Weights of a small transformer language model: LayerNorm before each block.
Each number is 500 + 50 x the weight over its row's rms, rounded and kept within 0 to 999. Layers, rows and columns count from 0. Numbers have three digits each. The size before them is the row's rms in percent of the matrix's.

# up: layer 3 MLP up, 1024x256, rms 0.165, rows 904-909, columns 0-255
# down: layer 3 MLP down (transposed), 1024x256, rms 0.154, rows 904-908, columns 0-255
up904 095:579472558468540417481449525543580551420415487402479457519487611498494493595512438541553483491475457487473497509457553474520509460574461481522575573550571483537555470607526584564495576477534511496536433550532415423474503443543475449433484499493543537465494445433543503506459491470536482555527430464472532536514495605524480511515485413470532477502482568468505431443409534505567529523511472536491559517447479542468425470560539573470460439506478477495570547497476519493404504480420476453476621534529511487487463523478573484444434431469469564486512551511470417517490363508584573523536511481579512540507483473502517487493527528371514540425509480446384504410533474398516562393529524558429418481598507404525636493441446552487513573568475582433568611468456496503565529497452448
down904 089:466550544455538463486361491550511511377578575544561420526582522481455571375488543489500470438523504469573439494583543557392515478554471574542513566446483471520505436495545449457499505457503470527545543537537461504508535424569457495500502502566555515552570562482435431370445459451429454476464391508527481552445466513505534557555538551630539512465451537500449559496535562506549540589552514541558496558449585444504503512548520608530446511548506644498613459532445445507576499483499502477572496472523545466438434433448362484568536471484453476494528577508536544430492489458530524546488415445494494520515578472552525552470522471552541465528490479565545528473532563538571457495509528532549546536481417480499423482545536435492467475468520477396520491459540603530594524486582546
up905 100:508469505587472485560563510567450606544491414422554481488446569537516550532527473426496514419543540529468480464586507551551534534524511446464538506497418445558527511467499522523500512459491471429490624456513587491481446459519549556514422544396589491530469571495516460517500376519486525476461510496501589472531461512501443391461474549501524474541518554523453474511503521559547501533516365502487491491435511422483487501506458424449518479461562552553617487528540513433423522410498453578512479420458477453563511523492448501440407564619471526532485537492556473411359470570492478430567516511483484562493493566560606606615548440473516605603521421533511476451532577504497496516409488517495382460615546475518493512513407568510524479520474523543516495467525497440548430510435524
down905 103:466480401575453557501535453503521484495481494507509367458464479429491451500544554516540463576497560553598569467483477490507470431485514538414535499457457484511473455524388438536513518437495516585502484405524504503556511512489545519567452442508455532472472577489497497556479498544434507503424496466433448347555531517485528527490511607419448572470373543476545449464504536466536426451456416431469508545452388590396483517514500581572575471508443480471469524576437530456531503481438477512447494499425516465418505475526560435506480540515480506642497453614531562558495588461509528465575481595537493445484560444538430546496546513497554460499467467493475527500504482478464506491601582564556450486468598554472449623528514496452523555522522537456435519479582506500510454678486508
up906 098:428571588568475605480507552545533520491398423467548485488495481490547438477532480388529530465438458527539482504476557471490518560424468466539414552488568561537545460519530448448627517454554507532477508424421533500494503539530513525482507543564459444502567514592495549404548471506498571464623456503470575599430519456505601580450471471493549511418482399468486542523421555591421545516474469480570548506535527506400482516511511468479585417473483510490452505506507489519531454497564473440550612533495496510484479447561540506555618383459463558559455462382576499537440468476579479511525569481574421514522564472503555426414549479492550494473515559495495445553435531464569520600489483546514591472450468533446383497539459455567449415511458514506492503510548488540485439462476578
down906 107:451497473490532471546525493465555484514523490521472492539561551606482404442585592452551499586470465552532373441392517476522454470557376470459534501532540479441528468462490430358452429482502508575480543479500505500451597501517491510520470420456531370524482575534529518504527448463418553505473502463574506486476527542455588507410510450580487517496402574476548613570432483440499430430573490437494648427553424552458417496568468479480549489460489391395554435457465507448511445506543447540542456547547487458458525449466560460463484423542489531559517458503586477558561518565568499457531506446555477495470505422496616471525551525480514433483489448506503533568427564533481547502576506549438494514495506492536491470549501501442462454562484498494525465541480438586552416508546432
up907 095:557330531482535533553514531493390454519441533532531572485511401524454423492412498494535465484513534530502427563406582528553506490485418532480505510487506456451500487473557468527580492521496465513493565548577484468481459531484554444587580436447554475498485511492542466542476432476448416573472467605595485593529478451523525445523467414404509437533510482441510582609509435468432475579554511579497410518515485467602398459530463496512473506375447447428510482467534587501548582479440583523527483427546563590514518591508595473550375507412528454457486503490487519476520560486496527409497473498558524427460526542499416534517524489476489541480432478461511555485535544487590482591537475453468361433505506564503519541500502508540462527537483513468489491570560500509463417529477589
down907 091:619480399362531507507517462567472440491488554510491494453530391523434544491515492522559480458564543483443487515495424481451539498544508537533506472504488533538568525465465384486555483454418525526440481532600542419575457463426500502583489464455528531495465528502507421588535456591410533533487436481542484423580483486489463554588545481543563522489508519438449635564479440567520578562508477469459461454450567505535461501463502446501457508519348542492507480551481530520538543545466538439568458496482450570483505553578501578546547521505519428452438471559536573476538552395498571363564490459533464489529506480525400463436463479580424530441414522431403543480511504451446429556507543475475444460460454556504568462464539409459503553473512535387488416456571492544536512503526543
up908 109:542513660510510497448462414483570535460505509498531577422452446558520491493441556483434586546443447463392504546554559523518461522504446517479457387511488619524517433456476503489533576411576388485485501457582488484493469565547519540493380467517599492567423500456576523507461463475477540472421490462539486456482545527424525565555465419507353475501555426532533476454472486591547550475496443565507629529533520492527608485514486477608501494500436543467486582569533472556468537548453519521552495520596508527451387397512380475565497542516523523562543442484414573509424499528474522599463556497437502425540469527526528455518504583519459396544467481548549529503479462472459583526514514534569526458482484465564503540501543532511503453493435473441485488551474573532506474546476493
down908 112:459510510421408525488473460632458435416436560585521484492389601521410613448496557444565520490572591578446592406561550449402560498592499564556530569425474503400464558421458523546525501543424445500419564538470482423548525543529547501485519537384568555457552446508527458444476487463439487488499515560465521467481521540498596442525532497531478456509398474523457469532444467482429551564480529498442452482473545529524466514374513501439481517498464530537501505494532608463546421436592539438488474535527474495362554521510480494530400450536484499440465441459540508433517474482509467548508418534463503502499436527492522477523558474468507561488532531525430542475541403522502542536470526548516466513545444499465602531554540548415477490549524549539480502467531542551441569563601494
up909 108:515462542511451494437575516496482537549462535581487532590518599534426537491548470535430446523452483581449498550492519479547378438556503427496519443451534557428511550478504454514520415561507494516347582447540473453503414499478497522450441459514549584549436479509439529489400443524416468475446544560523603454492525490459415631538505492461524461440517459426457490506508465461467552513510539479546437447532471538392495495454448489562510478568569541501547511470453533516524544407511522455583587554474432598468505504508570489504515515586612463525513422489496423583512479458559543440471504535522541446542502528517397446527501446460514488418517523517502464552437554505516471518409481491505485516497513478434457466491390483395567567560457358488464364440509475495448533551528412